{
  "head_dim": 32,
  "d_mlp": 512,
  "norm": "layernorm",
  "qk_norm": false,
  "init_std_o": 0.0257,
  "lr_mult_up": 1.36,
  "final_lr_fraction": 0.1
}
Each number is 500 + 25 x the weight over its row's rms, rounded and kept within 0 to 999. Layers, rows and columns count from 0. Numbers have three digits each. The size before them is the row's rms in percent of the matrix's.

# layer 5 attention value, 320x160, rms 0.176, rows 278-319, columns 0-39
092:520520486456498484511509505471529442506503536554484509445497507466535518493471478480495543454518511516474508499530544478
091:493542520485467478441503491491499491542521502499502545482493489530498516506528494514507503505491526450459543511519500504
091:504474458496510527547511513475523528499498536489482519511468478506504507489480456476461523466485505507482510536481502475
105:507485507500499508532487509514494518549518485508510484492508488508518502559467537537513460500491504505491497482555516489
089:496494470493486467484521511552536536451463519488506534564451506491504522489484494504499493435504492473522505548479479475
090:480476492504542486480512510527506469506523460505508485513504512507509519518493499455456516496470523492505478479497466455
092:479494528473497492518470480482485494516476481465519492515523503490502502477487520515514492485495507518472481500504487497
093:428510505487541530530471468497500497498479483496490485478523556498523517492488481485500485553477513499492466488540504445
093:503472480500513519492503464502536502485513497463561507521534492497489514536512500493503467482500512477487489506524536464
093:479553494508521538520533491512492486490514511506465497464505532526491512503526492513471494558486470495474520476489524551
110:461554498445497501508461465483436485481511482497495483516505509513486535504450496504503490512498473515510486498483489535
110:482509504507475479534500535518510532488542512488475497493550469491439532469526509492496499502493498506447488548456496499
101:449500498483488507501454474491547474516531509485472500531513505442525513482501471468475481494491472501501514539497497493
113:508483505468491475481493504474499507504529517452516513504478486482497476471529493467495519505512467475499503493519480514
106:494453513559421522542465477488534505511507513516484508471520503494467500530478510472538506485534485550468505523503572503
107:459513497497484515477485526521510449509467526500487489475460534465508445518500503463479509501452494502477478516491518489
109:491512460491518512531497495507467461515539504472514523491474457537540533514560520534481569509460468531456552474508503538
107:528508536516499461484479508495514493485573513504469467496498489507491464464557533480494499528543530518443481473449505544
116:525462482522521508510484511517499478505494524508526500519527505462523463508501527485540475513512491536525478536473473489
113:473481499433505465513494528511477519475487486525520544512500509500516508535502492476534545479549499486496480523451508510
106:492461529501517543512505521485471511473558473496511488479530530480489498518513488514479489516503493543503492526501515498
108:519496487489488499497488517459534488539519508483500525500508466529498525476459456505503536531460496461542510510480503500
113:492549511527502472446481478516510475509503550493540500508510491548518492513472466527522533505515545553528500508530497475
109:476486482483496512507539471468504510465498518541543482513524521529478549535496506486502477515462526503443473474501489496
111:489469508511530512481491525473523461505491485519536494514479525450528520541499490481463571489546484492507499484540501505
111:490482503505486494548490477517483485520503572515491454513495488526463470483487505514502566493538484497475523527515519488
113:489499525511484497473522494502473479521490516484523481444477510506541535450462487505468552492511513499505469523487495495
104:547564496505488468456516461467493523468493480524505510517509490498501462497503507461489518459493553483467514495505532488
102:507494463550523462488518533510517541448520515472469471471495540494491485486534488498490483490484529507509509504486481531
114:487497512497534532460526482534487503490510530506461513498524474485511497500525461504527489491518506523445539500479486557
108:482500500482473533470514500515452496502526493526469512490500470517469460498500541494494550494509515499509432587518479531
106:488490512500535524478513471508481515497489518519497501508535501494455496532513527522498518508520476488542470477462490476
105:548484487533475502514499530523503530471480528496502474585512494491458493482542513499516490500487504461472508502493490547
119:467496507531478537500520490456489527538504498517496496500501471459491538432500496519516494461510508482531542527508453510
114:527507482494485498508515412511497489470526510504478502476487478447525487483440519497508451504514518500492467502497463463
096:517501484448500475511490491501547499534533505472525455474517527514537482509445525468460478451535501468499486517503503491
118:489528485515520507499520529472552510484510493499536523535491487523505516513505462543449496504470520502513502499528534478
107:459494508450533503512523523489482541504497503491511493520480450527482508485514478441451533470466511516488504475510456437
107:502528507475460475486509467522457469522556455478484507551491536506505508495484526475538502487493457511472494529500500498
103:449506493482475506528486510501509528441461512525508523501506470492513524516480504492512475494510468437542510512484516545
112:531505512453499499473504495469483525497526504455515504509535544495532522493477539475546523498498515486477495519529485491
116:500476503546506519544491493530516539501533462509485459507510515514546512498463504511533479513490506490492524542495526530
# layer 5 attention output (transposed), 320x160, rms 0.134, rows 278-319, columns 0-39
101:481501498483483510503504499518501506492487483529543499544550452500499456488491484512525489509507480517504494530495531498
090:493480492479488482561468514503485541467487491534461520466500530514498496512537497495492452500479513504515506476497497495
088:506540513517514468487514494522510556504490479516513477493493497484493496517514535509521486550477500507534508500534464519
101:473507521514506494511489483496489551533477521496513538525463474486539510461483511506513508466491547507492493524517531502
095:505477502519513502503505530486521488534532496536472522464528497540488501486508524460505525522519556500512533474491507538
090:496530516489510490526524533526488504488510520524486471485465473495449545512480493567511479523544554515517517510471472495
095:514519484484455505510490517498518489499498521478509499486476495512539463506528444527519514510502494493476452481459541525
093:490479502450469486495500528534556432529487481520544530482477508534469463501515516485512504462475488501532484486515502521
092:531489512516490509521538518499522509508467552453498503527490511512508477497488510502506496527549512523511521539503479512
087:467489518529495494547473511499527514504489456551505439532484488461562530538494497478507508502533535515535462522504502471
107:513482537487527499463479514496521460516487464523531493512479488504502492503532516479485492481513516503463482499518490529
112:516492525476480517487533514514528459466495497482512472546481527510464490478454485494425481509502517518513498460495491529
101:498495527529501501505510515508502520455500487558511490518501490487472508515503529501505514498471450474518505477438482533
110:505511478504507513503524538506493509516503483490484492495500488500488496477480464500512505497495534477476534493518503523
102:505460513542497469512512479499493499469498512467581497537519508518491517505509512505494487501502497472489453528502488536
107:503485488514526518498485533465500493501474466497521526512520484480525501514491516495497503486506483512498481496534535503
113:548518513524471522513540481471552532442480502489497508494482502504496498504490549487495541531520602477514507518487548523
105:495524500472496500500476521496518507517510449513527492532531537498467504537477517499501515485482453514512546546441498463
113:459465535444512475493496521452491533505478507495523490523499477464475522486529507499471498528509536510518505483494476485
112:506532497538508468489494469516527481513497480460474481509509560517483476474498482530542475504464510498522472531518461535
103:496552454510467474505505421493500486535506488508462530523464523528527509475492464510484499484499507490511534536516470488
110:495505491497471483493535501516464502480509495470485483526493479462492488559513492494506547510509510498541474466476492511
109:509450477516490502518506475470501501495482488497498489448481473484497509505499497472539473478486528500469493469505483525
102:525527530453538469489522473498527524483451452478536519489500514489528482434484484466502509501509514512527491529520470544
107:576456496486513481515513498551528485512481504517516517547516514482484506520491535478564460529490481515482499520485504508
109:539495494556555483528480465483551491525534476536511517464507478501487512541489511513495470516480523510517451493502500550
110:501458515459508534448491516482536516429514488497525494538478463530490514485591496509520455503503466495480497530514486484
100:469485480484485508484490490560515459510510477513535511484510496492499541497521535450519499493473486493511508534493472534
095:535481489421509523534478520477494487550495489503488498526486501492439470514515480487462488506495485496494525530510493511
108:491508501504463512516492489492536536507484484494476483483516510507480504486514510480465526534450474475526471541437500490
110:516520525494509464547502534511507435477488513501541502494526524523531469461516473530495456471506512486514508535493564470
105:493514497500469466511492554516464517501473452514508495508501495493522491514465509501482466494540480498500507509531487495
103:509489479496479474486448507503530512531542512525462507456526503519529508445495479486502464485489565504473501520483500497
115:505490507507499519526473483492480479488505502510551474502501443537504506503506512536490481495537464486497440504531534545
114:457566518488492515504471521504513519497456523501547540525488473557465520470552526490510537515472488502517492523506517500
096:472515505490563574513545497486493556468433475501496519470482501495472474503476463477556525490501486491501497527511471501
109:550475492501507542537505447460529480480494505501501532485470508495509505464499526457514532524500470534493479513510523504
103:466511507528503493491498519481557487563517505438458469512510471497507467519482475509497445499491466447523516518471547547
108:479478486505451462465526551486495487476488501506483518518517522486557504508501477489528483511550516524487495495473484464
107:543469472489527498462484512496483477540515552478532500480475502523466505505428492494504518517504491497509460535512490526
111:443509497486518525493486459501494431505530491471524501469487506544501497473521518496486558470494473483476508458453522478
114:494511507470547508517516522470482518490497506503506495508497540501454493507516489443481503499542504496512518505485511499
# layer 5 attention query, 320x160, rms 0.148, rows 288-319, columns 0-39
051:518539507467480534479515471543511472496489468486509449487502468539502481542496545495514467508516482477499469485431522472
050:529548480462460483491529490504494496503504497501529461491466513479493507503572511522477527484500483574503510479513466547
057:519526521494509523480479500493536503517494515486517539499482464496477506525501515529543498522474536502524491503474498464
057:460505508497484473511519498492522502487493531505451523495513502490463536505490536558492485567517493511469532502509501496
073:482497470482516501499539472529504486501503455511470509562515481458467461490533530480518521540494490488508491508526500507
059:478498510500512454457531505523505476529465506492550546506462512535510515491434478456500478528501480474526535522525545546
082:499567491529528526491500545531472507488509497515471457495519478482502504500485503511555536544498501493478495508517549457
066:470498491510492507475545496486534533497549461521452530491514502482470498516504505446480533506509519495500469542472458515
094:530514492523490522492496515501478530535536513539512506541508513499496545510476455504507527474463513483492490491443483479
089:506522512526500485490512498499509502480509512508496506515485504486470544497551538527479529473511482473506443465485459514
122:489493479483488548519478475483507463515483490488524509519503508478475549501504551485510512499503522504483501526515550490
133:516521513528524522532499518506488524541528519504504538509489539505482545485470527558506528473526533512467519474510528521
151:498510511510515472508485472489506506501536499493505513530565496491496519519470473512503485495512533456483485498506481501
129:463462502502531488544487550508499524470510465470476519462508512539495571524518479518472456495484512519499533533454476487
132:494467524493473482486482503485501515499494519518476492528532556481488504551499497537448500486518501502520514469487506530
143:459528446511472498522508507508499496474489488479507513490474486499510525512452474518481521495498464522464491490480471506
136:510516487490482494480518471489540453498554483480478497492480494482498516507483478477492542488501501485511503486480471535
136:501517458504488514531460496474471521485487520517544493508495524445494505541517495520511495493506531476508515508483465515
138:508510515514512511537453544523542472497529497460527538470471459523498526528501493507553453519529445566462519488462490521
135:494481495494492497521507463507478480442498471527475473552518464494487506510501510494466479490559499485500501496456497533
139:491528498498474482527499561507485539546499541523482514534517504489477496454527486521457520471519481441532466536513541534
130:530548511485545496539493498513492477504529548539519499533505490517487508515518520469538545488470499523508484478496538509
140:500521512482543436491490513489510454480485492523536489501446491441454511520477469492504502496486493498515537489486483499
131:501464523541475504491449512498472502521500495507531488475470434508511535542499497496511505514504524477485498487507494515
138:521485537471530504456556524497482512490498486517509492496503506547513488481462528522512471512478494509476523471480516487
134:507496499491491538473519495497497519479456510451492536486492467573470508447510467482490517533474495448529522472511499510
139:515479487486475470495475470469437537509545506457514523481502429494505500500483516502471478483469503531500533486515467525
138:499480511489482501488505522490477484501490451508519485507545523536496503518526524511503511514542502527446506557497504502
140:493496505491488495504442510513523469555507421518497485541493458491500497541476495483511524519491498527516465492534491495
131:475476513516486546470491492519520498442486509486502493479533465515468491527505540473480513505500510495519507499528487512
123:468548485498464556487509472504532504526482463510539506512493486508512543510483515505525484527491542506580483504488459522
143:518489495425461519475443449526506503499506554503491487501519521509475512513479483528471522527494483526513503512489495467
# layer 5 attention key, 320x160, rms 0.147, rows 288-319, columns 0-39
054:495500528517502477515489472475510481491536520482484529528523533521480497481481484536499485520485525501474513492565484520
052:477500502535478492523529515458508504493517497511514499498490515503488478487458518490480474481451486481509550525480496519
060:493505461489500485525494483507495481499553515518472504520557455518479499489445517465410491494485494494464526484528510550
051:494523497527510532481466546488488484480467469523501489490561479498486489448498550495531499472538530479496505561529495538
071:528498455462499464520482511481498460523482480534501526515534446486500536551512485504509500503487509495495510454517476511
058:523440499512500469531483469460488476507501467515495453501526465474452440502517464491480481479478466485499511485515475434
074:464524458537528467459483505516490536497537496456507515481475477513534542483489517491480508529541513517503489521460519534
078:551479497465493462539500439439495499524506487514522491469516460519456483510503455511504474496486519493544512452522479505
083:525485499501533487436471521549532538471458470551461483490528489535534563538489494519493486500518497479476464506523486505
091:555499500499525483516478502442496473489508481517510493501530475512515494542491467554474517472459517488517515470505476471
122:545523462511443499483488463462491488527490457517484481491506477519531539502495503503513525514510505504471507490485548495
121:500517511492484543507545511517493509478569484481498544526484501482503534468489500492500491549498519498457527506510489492
130:506510542512493483473492493494508501493520486494534468471535520578532499509515463453472537471497494525532481531550518524
121:498467513509495496497550470488538525478496540503494526473450539480496559498485479477488509522486488520479517517500500475
125:442486517487512517488460538488496496532461479477503465513497540470505503510533505500492515479502472511477498487494537502
128:446528468496474526522495465495532498481552498481521489515512460454500477524524515515461523497521488500524526484461483438
126:478478534504497475478522483485466484494516464504517487484478454450528480503498496454491514527467487512504547534501524485
127:546470490492517484487495535526495498498530471517517524520520498490511494488522469563434493496521504497514487484477497553
122:471485489474498506550491485517497471488473513494501520533568512528499526492497532467502488557489510526518497500504506460
117:518478496491505549509472514513517512535520518512491492502471490499493528533482514555491511519577503545447555510490490473
124:435512504484498533508533462470500478526486501506519515493457482501484541518484524536511482469512512523534485488489494505
121:532533510485498465524512534512500516503462490519537491484511489511508526536498526439505483513486519504526486480497474538
122:487458533503509540516466492456500532520513498473503480506478449505541530497489504514482460572469535489497467462527483498
118:470478489520503501497478485528500509479554532498508403450462488524513542469515530498517534522486530466510522452513553503
115:518495506511465503466501513517486501490499532496481529497522465506484497504473500468511501485499512479484526485531505508
121:501403492495499519523486493505516493507511476467454505500496480548486469492540503478525517477530491457494522467471445529
129:572512526501499501477504497539486538477465483476500492492516491457508539498531461526469506469470521484501552498505489508
129:510466449513481447505500473435527501487491491503465506510464548462513482509504478469525535535527499534480505473480513501
121:533466528485528460494469532489488489486530497518503494534502491536530476482480479477507517489514500492528483491503483516
128:538524518510531511444523482510490491513512466493534504508478491512463478464487503489477471502508453478476498479526525451
114:507526487481519530477484505498531527508512519456478515524494485502529528480494503471461516485517500537514522459519469509
135:509530501519518493501480511523502533585471527490447549498493517447507485513481508553498510515485466515475516498462474456
# layer 5 MLP up, 512x160, rms 0.264, rows 0-92, columns 0-39
097:465450524487471525480514496470524460463503471506504523501489485493486511442514502498535530506531495505505490494500506507
099:489489472490463450515471489507470475493493503514493472544493465522547506478474518473470492476466498491498512460493483505
103:453480467511471513507484545534483520482486462522481496565497459483530504546491525486510501492506508485485491528493498544
094:492457512493495496506521514528525497460489513529500499448480513538489494517517503539487503502498474491485515515527505527
101:513491499510515494462519500514459505460493465510516471462492472506477478572485512494488494477477530491516496568494542501
100:541525508470464565509510469489471478522480530510469511540491481454487534511501537473513503545501519493468531524520479489
107:549512487518519484527526484538466513476461500514496494489501508563485523475503474524445468495464462532527508529480515496
116:530500518487474473531485535501530488501454504484489483487510482520470497454544492471510540561450511495482471465490496514
106:500523497499467452488532507473488493520488497527506477529472522500515487514467501514519491439498528481509500485496468515
107:488482528525472530511487500508505440558479530511504451528537491472510516491547453479459521500507495539479524474460473533
090:481527523497514459528468532549525510513484515532509427466537524515491520509479496479493513464490505498485482453529484518
105:499453530516514511495490483531492498485502513567470476501476488515561459504509522485512491516489503516464475490494459495
093:538483507508453511547488506461521457469515510518503472534470486517494485466462474499505559470482498472481534528498521514
094:491522529444446455485461523522511531520564511504519515513486482491510456491493475534522503506488496458546494471490505491
107:519496494527456479534477567507496457520536471541529484508467498496529489505506443507469488489521501462518484493544556521
099:513511476565491529503458460503548461529515482517505496498495501503494492478490516517513549482527480504494487501527515496
101:469529506508495502517544518497504499459518525481512437475503494523473552510491476524493521538476486517518524507526451512
101:556488461458512540513520462518517484495456508556450493499493528510556491539499503499506463536498480486508546507486470525
105:480517496495460500493499486534557504479499514486500490512465511480475502535449510494493531445491488470491497516501508489
096:515536506523474472484536471546478516507427508471476519516471427480514493497490466513497496492514500500488497482534526490
107:498521486503486466496490450575481482492448525507489506496534487482493478476486482487507489513492493514508512526461495459
094:512483475506499515437518444538506514486505492502514547487477509503528570502463514499531485453464496483468494487510497548
095:489517497445499526504557498524527505491527502482474517492479497476485508507527496587566514510513523514498462491490489493
103:468473476480516493491547523542501513449466538554531506494493469488492487510559463522501456490484492475490464508482515472
102:455493436495548478479520504475510480496488437460476456527513519484533479492497509543506519468516525510485485525494509504
087:526500500506487496496496528541569518444450538516508510480536455506475473477482465459518507554501495528505483480500519510
091:495455475493499525516518507502496477496495516451478461482520495474460520474503491488504471478468519490499460474533526508
100:548486499526517473504452528517520490526522465463517523532506511536475506504479487465515513482513497507506502434475503527
109:513519498476468461475475481522525511511496522514470513514485443501491469476479516508470492486510537518486507488510512560
114:461463509505463512522501512494481455512493507514477481494524514475478514493496470487492504460498494466493547530494519496
094:510494519530550474495525477507484504474519531482501508495491512453526524471499531476467501509499511489499463475548471473
094:491504531488452525489518574488500503452468508472461505481506523511505471500521506464516510481473498491536521488508503539
101:521452531493465488498553521538494512503505503536472493501509496498494494459490493456484507511517500491461509473428503486
104:549501511522483490482555504490483434518493513507522549511517470490477512497511489489491509458506513475533502517520525494
095:451522485495513518537520526558519476484450531539489444491468441483518491511464487472503490484500502496515497492489534499
093:500519500533516540471519484493475521488465493561498458516518461530521511498516508458461512505474496526484482488532494498
093:476525531495488512515448491522517489466453525508559467542487487532503529513518455528516525484497553480466502484530543489
095:500495485494476514438530483503483488476520501470511515491489471475476571487534493505453499463499498539534541512468530494
103:493521480486478484499501476521495489460499516479463468492530526523513538497491490454544464513481480465523499497496454480
093:509522479471529531473504523540523479491520501518506481509486496492543502491518442482498528497520510460493464514511473516
101:500528470544499499472564468497495516473485508517490530474560466507452479474493470502485532490497532516513469465514497505
092:486483447508518526512492489514525460492512515493506519520449509487515495482519518487540479557491527465533471474502533504
094:496536523530504471529458476501514512464469495487502521457544460474489489522477513466518491509426512523437502517507474515
105:511509498493486518549537516537505540516507467476551500560517496507492458527477434491493503492508509459497508519514472505
099:491500517511520477512514543512505496518556509529526488494526494539473444488515467515519472458496524462497476475488464479
098:473483495487497519480524465489494497507504514507421509513491483432488540491481506488504505493536505469481485491537539536
098:518482481503495565497522480549537498500515493519477444507485441493457493495480509498439479486466519502517508485469483520
101:511471534523478530486520499502513535505513458498519511542482563499511510503515503508526476504500496472487548485519526448
098:478501519492487494534485485510523512516525487496453476493451486432486525480530505539492536466512508511522505471497479514
103:500486495483491505491494500493519492454480555579508485486484531541492493546481469472541506505486474533450484525506519527
098:524435521502441529499519548529519493481490542485483492464480495493500445484485503531486505472534444488504464518484506515
102:531494480504497524473505525524477536514536537551520495547461468437461530533487468519534553492505501458517496513557538536
100:507489464543529507482535468545469517474542503544517520521490487522500508492482480530550497506477480465490468484464508509
100:488469505503491513493493468515507463508567513460484494473438452497498509490507453489499464478486510505479481479491487536
089:459518486487474498503510534503555477501551513496497506535553489462515523535489516523535492519491500504515466474485495508
104:479472501487504511538490485501485519514505558505470527502515475444498497462472472440488466494517493487460524473462507555
102:495547470509490525489478497539558520480507494491513469495459503574489480518495477538511512473462475507505498488466495530
107:494496475520483475556499505475495514499517483546455520527499438524468499495471496484511516516508505490527528489503495481
097:513485518527519507539554489476495504485507487499492493556506490516508546481493434486488551526484534444525492483491491483
115:519457509482506507511496459484417485479487525502469512469520535463490476524481485502539522505476530529448451524487522536
096:521514452508492532487476557491529509493527526462462512493485530494489499552483509502508465522457518463496442531541543498
105:484517518512471493485470503537513517494451524469493477492531494500480492483470474464500499513472499486480505471455563492
102:524477478514480522490498514511498477480504480493506531484525528478502456471518465497481498480516456465515524477485466509
101:513518516470503470521527493499512517502510502466526441518535486470499505520504476482487509502485517509514517523541495492
097:499479496511490488475541542510498464442557469495499486474515498482496515522463482509481545510504486499542478496514493491
116:490540542473526497478495505516500509446529461488486482531509501509489505524530461510496522495509494534511492480495480496
099:489527495471516513506541543513529460506484505540508490498542507468500460523489482487514482497451538495509525485516516493
095:507472514499494524545487517511512490468507485530515515456491503500509570496522516518480523505454522508510504507486516523
102:511490491521506447512509527441515517488510488483487513523511493480504507514492484494500531488467477496535464506486522519
098:497506477428551527532440494520471505487507450482514493523526491511533499472513514482528524442508571494507520493469477477
099:527538458447491472478535518510496478510549499537508500488542489534467515478479480492521509509525486509488509524499486487
094:483492483539507481504493468464450513438512490482490506478560518490500564523506462552534538494480523516453453501502519515
099:466521505527496481505491497484518524520446528514456517516496469497495485503495499467468485437512514485487493478531502531
106:480482486468494524521534521491525496484502490531536525535527484501533492472447516466487491536480503530506492498512502506
104:459524485472495551516511466566530530535481464509508476512469510455490459542504499486512489519512474553519518517481506538
105:571476475519498507545515546494525537474486494508511505490528511488518536479473535481510490487511513521513432477492512499
100:536491501540522489461528492470510470473474501494488494478496465550503498496507514524537494488485526503530463546492513547
101:502490467476494531505479527502485449495485516543453501557528511530468487466473490493529464481513500503482460510485504538
109:487513489417522534491473507528501464512490510514520473527488530518511491488483475529553477499485492508477522498489478517
095:509453475507460476486498439536500478492510469474475459483506503454506463490493502512459538488507559502496501490530498504
105:471537482504509463523492491525550512466505495504540502503504450486492523487485484483499495481503486509466532477525479512
101:473520510488503490481525503529467508488493462442498475477499521467480490490471442508482518511497482510543497531443501484
111:530493469488483506457572499445488456501447479523489485508505467487489509507475519466564457523498495499520470519501484520
103:476471537466503555526545489495498462484510505499533508560513517485487527477462463517505519458511519501538552499499496525
098:492520501513496492503477536508517501557517538514461502483481466535500492474522477504538566475473453490506497478523473529
091:498486476539506513411529598476483526499480490517499507501514510470460457502511510478523493538518493489467485485483487474
088:465474483514478520497478527490506524483503492507547467440512441477541474518490484507519533496509522481487505477480492444
108:519471472480485488545489465482523500500499486544477492495459514507472479480522503535479522480466471530532476485497465458
103:507502488491530458490520471480491523520511481501515491503527509500492462472487502507483456532508545530515514452478470488
111:497483492446476485454507490499550471497517517534507445487551505494508469464496482499541541473492469547464507502527484536
102:513483499512497464526502497480501487513513487543546483495494435508454511517510498473497506484494532512530487483511497482
096:539460493528498475563498479490489523492489507450472487474523536487466526464482512482475506443496477512510488483469537505
101:500481473474530501487534484575522508521464489481528489447500481501523534467497497524464535503499522509469522489525444486
# layer 5 MLP down (transposed), 512x160, rms 0.207, rows 0-92, columns 0-39
100:520481525546441516515447493492462511491509473506494487480491487493479497505470518452470576490489481491455510512495463491
098:512494491488521537490482475529514486533481498485477507470503510464491508495525490483496521497488505484463541512453466529
104:497524505513503477526505512464493505499479499473464516451476470487477506485518553504518495538515476486528513523503513484
095:499540519505455478479524508494476496512523504525470540493516541482463500451539537520527520517503535502491555472496519487
103:486512473452506521526515497518488507519511496450458532496469484513500480518512529458488508506526510516499471520474510537
105:524529543480495528513540466482495501504507532453539525518495510513462485441491520501479530492524514452496476544541460485
102:499526495512502484496491473524509526482471511541513556501518523495523522501503467533487542528524467515493514494491476513
110:495481518475479519506531503506483496513509500525535503519499494531550539514540517492516454500520519503487460507526493501
106:471499500525500503499524452483465502484503485509487543495518478478491499463463500474515484555526524480480508512482505484
108:476491521498511517525485532488481435499468518500479515542500520505470506475482469469500499502511512488519449504502500549
098:510534507508517510470503478496485507504494522569514510513541508479521564553493475488486473474492473502471435485469547487
103:510535471533501519508459519494473502525522530492511497513509516534533511505477518504498504560527497493525470557514486461
087:474470518525533489478451559527515497497478496496471498527506515518471456505458513536523499505499491500505489543530510451
099:516515507505501474490547510482498501496504483533516517506494507539482499486478525482494501489482507486518525550495533512
099:481502479528542479525495510498497520494454491512527460448474511500506486503534465495480494510491511508473508500499516558
086:489499510512503498474512487481498461490501506483508495508475566533474516464541520527437490453547472538486489538521509536
104:486499497528501463482498500529524537508492526487489452502520532480476499498484515554513486498455471485536511501477490508
106:497522470549495475467521502499500553504524498555467475519439497496497525513517471510501519503542498537458551504505467470
099:491486541498491528490497555504451503528489494514476501454499535505499502499522512509493516448485444473516524501491513484
096:436488496499508491496517516502527476485491510489484497525537487516497527490505430521482490493484424486485505494510477485
115:505529527469474508480500484487493503500462479470466495519509540528512493513458499560504501478474512484430490513525520431
099:512484477499484503462518493493513480525486488534511507491500507572510510507440494503533482507461527456505543503505496516
091:534449508478520485536507472455510495448513483482519530493523448509470520513493494479523489468470502496464498492505517504
094:482445500544520505507497522538546493487491532513508526486491528554488502509524495498478546529505548504546526548480523510
098:514479488504494514502510498526541545509534502517533505514513532454608475509508515502492503504480471497571450542520505517
093:542496498487514483495548494496516497489523498484532489541505497503516502497523508481507458562547447473532479496531490479
093:533513547504475472503494521496513497510476475531490536477512491508523513519511484501509544541517511506473472454441463506
104:493539511475494512492481485449515491518457506532487477452495480502497478493522494489506482459460532480507465480531501466
118:488538515499465455470497510505492492485512512519469485519477527458499521468529483451478503501504485550498516503508467521
109:464495496472492471503533495476498500496499482511523480487525445480504496490485523521523498514506484486487517498501518510
085:507474478498496494494477482496494457537487478502456513478471532509490520489486509515507524527450496521474486487497496521
094:504515517444522539490522508497530469503499495547512494531505505458553491532524461523504441498478500529478512518509473479
098:538494475522540497460396478477492472531473475497504532519504506531509490522494474533537489492498517497475533532514506504
104:516498483558519523514514516502498506492525497532525548499480523449500533485517480501494515569533500470518501485467502508
099:524484507500470516466522547531490500538519482551514526508508440523485472445499488507548453512497462520480509512487512504
104:542521429508466508450507489447503528449485507528485484525485512561552513463494495514477501516508500514486512504513498465
088:479482494502530515502496487480553488512499580481486532519477462489497482503471427485491501511508513497514482509507451460
102:526465521528477490459506477508536525482513470482525470488504535498475497522534509492533516475500508482509450531507472485
097:461499491464512492467506487514526475520494510498504525525482506508422513571521495496519477494506471462521528521465461517
098:477499499459507476487568507482452509477473498518471522451484460503486501477503464475495502453492469532483535473499481500
105:500489492497491471506517477486518493485553489428496450545476490524454491499477460515500479503448527504516517477508492510
093:553529482506497507478480502515556497472465498459478485509521478497487499502511464492483515435494522531530533518537504487
096:454499532502487548483476494510526512460524514540515521477499507549492487526533503514546523510468494517496477576524496522
099:492490504523448524499524484522499454519512480518464497494494509507520543505521526496509513493465516534528511480470457491
097:524532462494522532509495470518484490553452524527517495466503520509465535502478494478507469500463503523493482505507482538
098:515489521479513477499543535546524508507495524487544499494537534583490505490523514533453491493513510480518542502508491466
106:521510546495504520532517510498518480567510526455516521531454542509495495503499536481470487520517477476444521494480519518
100:455512523445490522515436512512456498506506492491517492526485526534532478505443508484492456506505497500485495548514514502
093:495529561494485499452497514474505510515495446528533523526512486473540483520518480519505479494507530468475534537502523518
115:473521513501508502475508519454499484483527506502512496465467508572474491487459501465521486513487494492523503523459487502
102:520512492537483517519525489431463492483513507530472461501554489506513510511507489483545505470528499465438514504519509481
113:552498504523484482520515518475491496516536470502502505471481507531532536535497477526464465488519520508509482503509506537
101:459499499490490500569511578518500513527537494531450471529541465495480466486521523499451480517541493518488508506490525485
092:502487515461483532517454525531484513556479478500506495514461534465503437448498521495474494476534476481478486479502486493
096:515471502450541539500475496523490527511544510491494510479513536424483507477513524521515523492469487490517474488475471518
106:483491483477531503496482524510538532484439510510544483477453487477499495495489465494489503517479524501532479507540481481
097:452492476473460497455490513483497528549501443464487504479465516514471460435503469555475502485470463493479489495515525509
108:479467494513508478519512494500514496500535508480502493536485508515463526501495505496435475469501514528484507523459506496
095:432474510481532528447521493519494491472487490518511484487515509511520475516496501520493494487520493461535448503472515464
112:503467512472469567534520487514503481522483497486516485491537485446511507502501480482491494529487472534455505487535485510
090:492517466497522484498487532508505437436546459470500519516511494548511473514491497527495462479500501507538502519491437485
107:478510556450509527503462501526486504492493535521517498487456516512552500500544545531497475519497518497496494540497519545
096:515440506491474519513499515470521520503496517480501490534481547474535551530492495496503544548496457516516486463520530496
101:507495550496531494511510524501519501505486504463566498488531509461518513499492477501485566486539454526474502460517507500
103:517538510502521487470481527488517497503550495503511501514507552556522487483542481473494533482503488495512469544547473496
116:492529490511512496523449472518553527513544514514436484503539498484507483477518471519498445486461503513500541479506525492
102:503489499473496477488502513487451485481494493521472516536549488547528490502523482501532532516515458464484505486491491526
099:492533482546491494498496510516554501492496511485516480469469506489502498482527488499540502514510520541523546523474513506
101:481530477539453494485490520490527490497526474486513505506519493457499490487482508487521489510443479484476477493503515490
095:485495528511496516485508520502508519479518480493541494539545510481509491486490488506499496481546491514486475519511423499
107:521493514514467506473522485510506499467553520490468495547517481506526510503505508528516555502510520516470496516473550548
096:467511508482533503497477511523493551530486487501490486478461518525518525507495519499513513516519512518521513460520503499
107:478508497512498512458524508498485483514495533478474501488519558518554515466519492495493530450556479499498490518521468533
101:506492494495497436487544476480496478537459500511534541480506554519512532509528481475500458459469493475510487485546453543
112:499522487505504542510446454506497521510499506444496483494443502497506460559514471489521505518488482476518468493499494524
098:535490465518497499493532538469477496562518500500522470517486507532515464492502505519505453470520460511484479483461499465
092:535510499503467486502460569447509485515527515491532510507492458499483514468474505557496410505515466504531452492489468486
105:501443536504505539499478504473483470529481534508523465537535529497497506513474502524481483462497514514525493476507480516
122:529487450476524504492458488492479468511544423484503468528465519497522463510469496544480521520465529494532481494494511544
107:497480485510448508483523541502493488523443463507468482512523542520518540493513506536502518551450496473506523497550541483
103:490542503516497494496526487503548492456488510534539561485499484486479495483505492506480543435506496499477507507523482474
110:528534496529510489490510477470476524501481490509533447495442470500485526523488496502477513516504477510517494495497521485
102:452515481510499534529451524531485521508486538475529540460462511498532528509529528480452478525519526457521495509446534517
103:544487455527523487478483450486518498472507494460548507515498512478488514524504509487519477517489527474558454520505484461
093:481484509496508487508493487489512470509488509465480496511503465507498487510513475485491471532493448462504526544488457544
085:534506501517482490462469522500510478534537507482504467496503538495502533535490521493502530514484479461457497508520516514
095:524564517488494488532486490515503473513509524496434513518538518483496522482516472508459478492478513494478464544557482506
113:438491484485505474506535498508486483446487489512536482495496558471487503524549487538486519535528467505508496522505497491
112:489516473545508426522536492463430479524509518453476501549513457472491525507536518498510488540478524526455516461483532490
112:499527513503453497525494471530535496492534510528505479531499536489506484482489520512515514528523508491511498475468485482
101:525483520492522539517553487492485505495496515481488488470496466518505487474475525504477478515542536552436499499476499507
090:505494517532500490478536496482452547520482510515485502526486488523522524475531509490480488517497490530506496487530502468
097:485488496495437529528493473491494535481529549499545519525526523481556509512456483477508504487518482526527513485547535512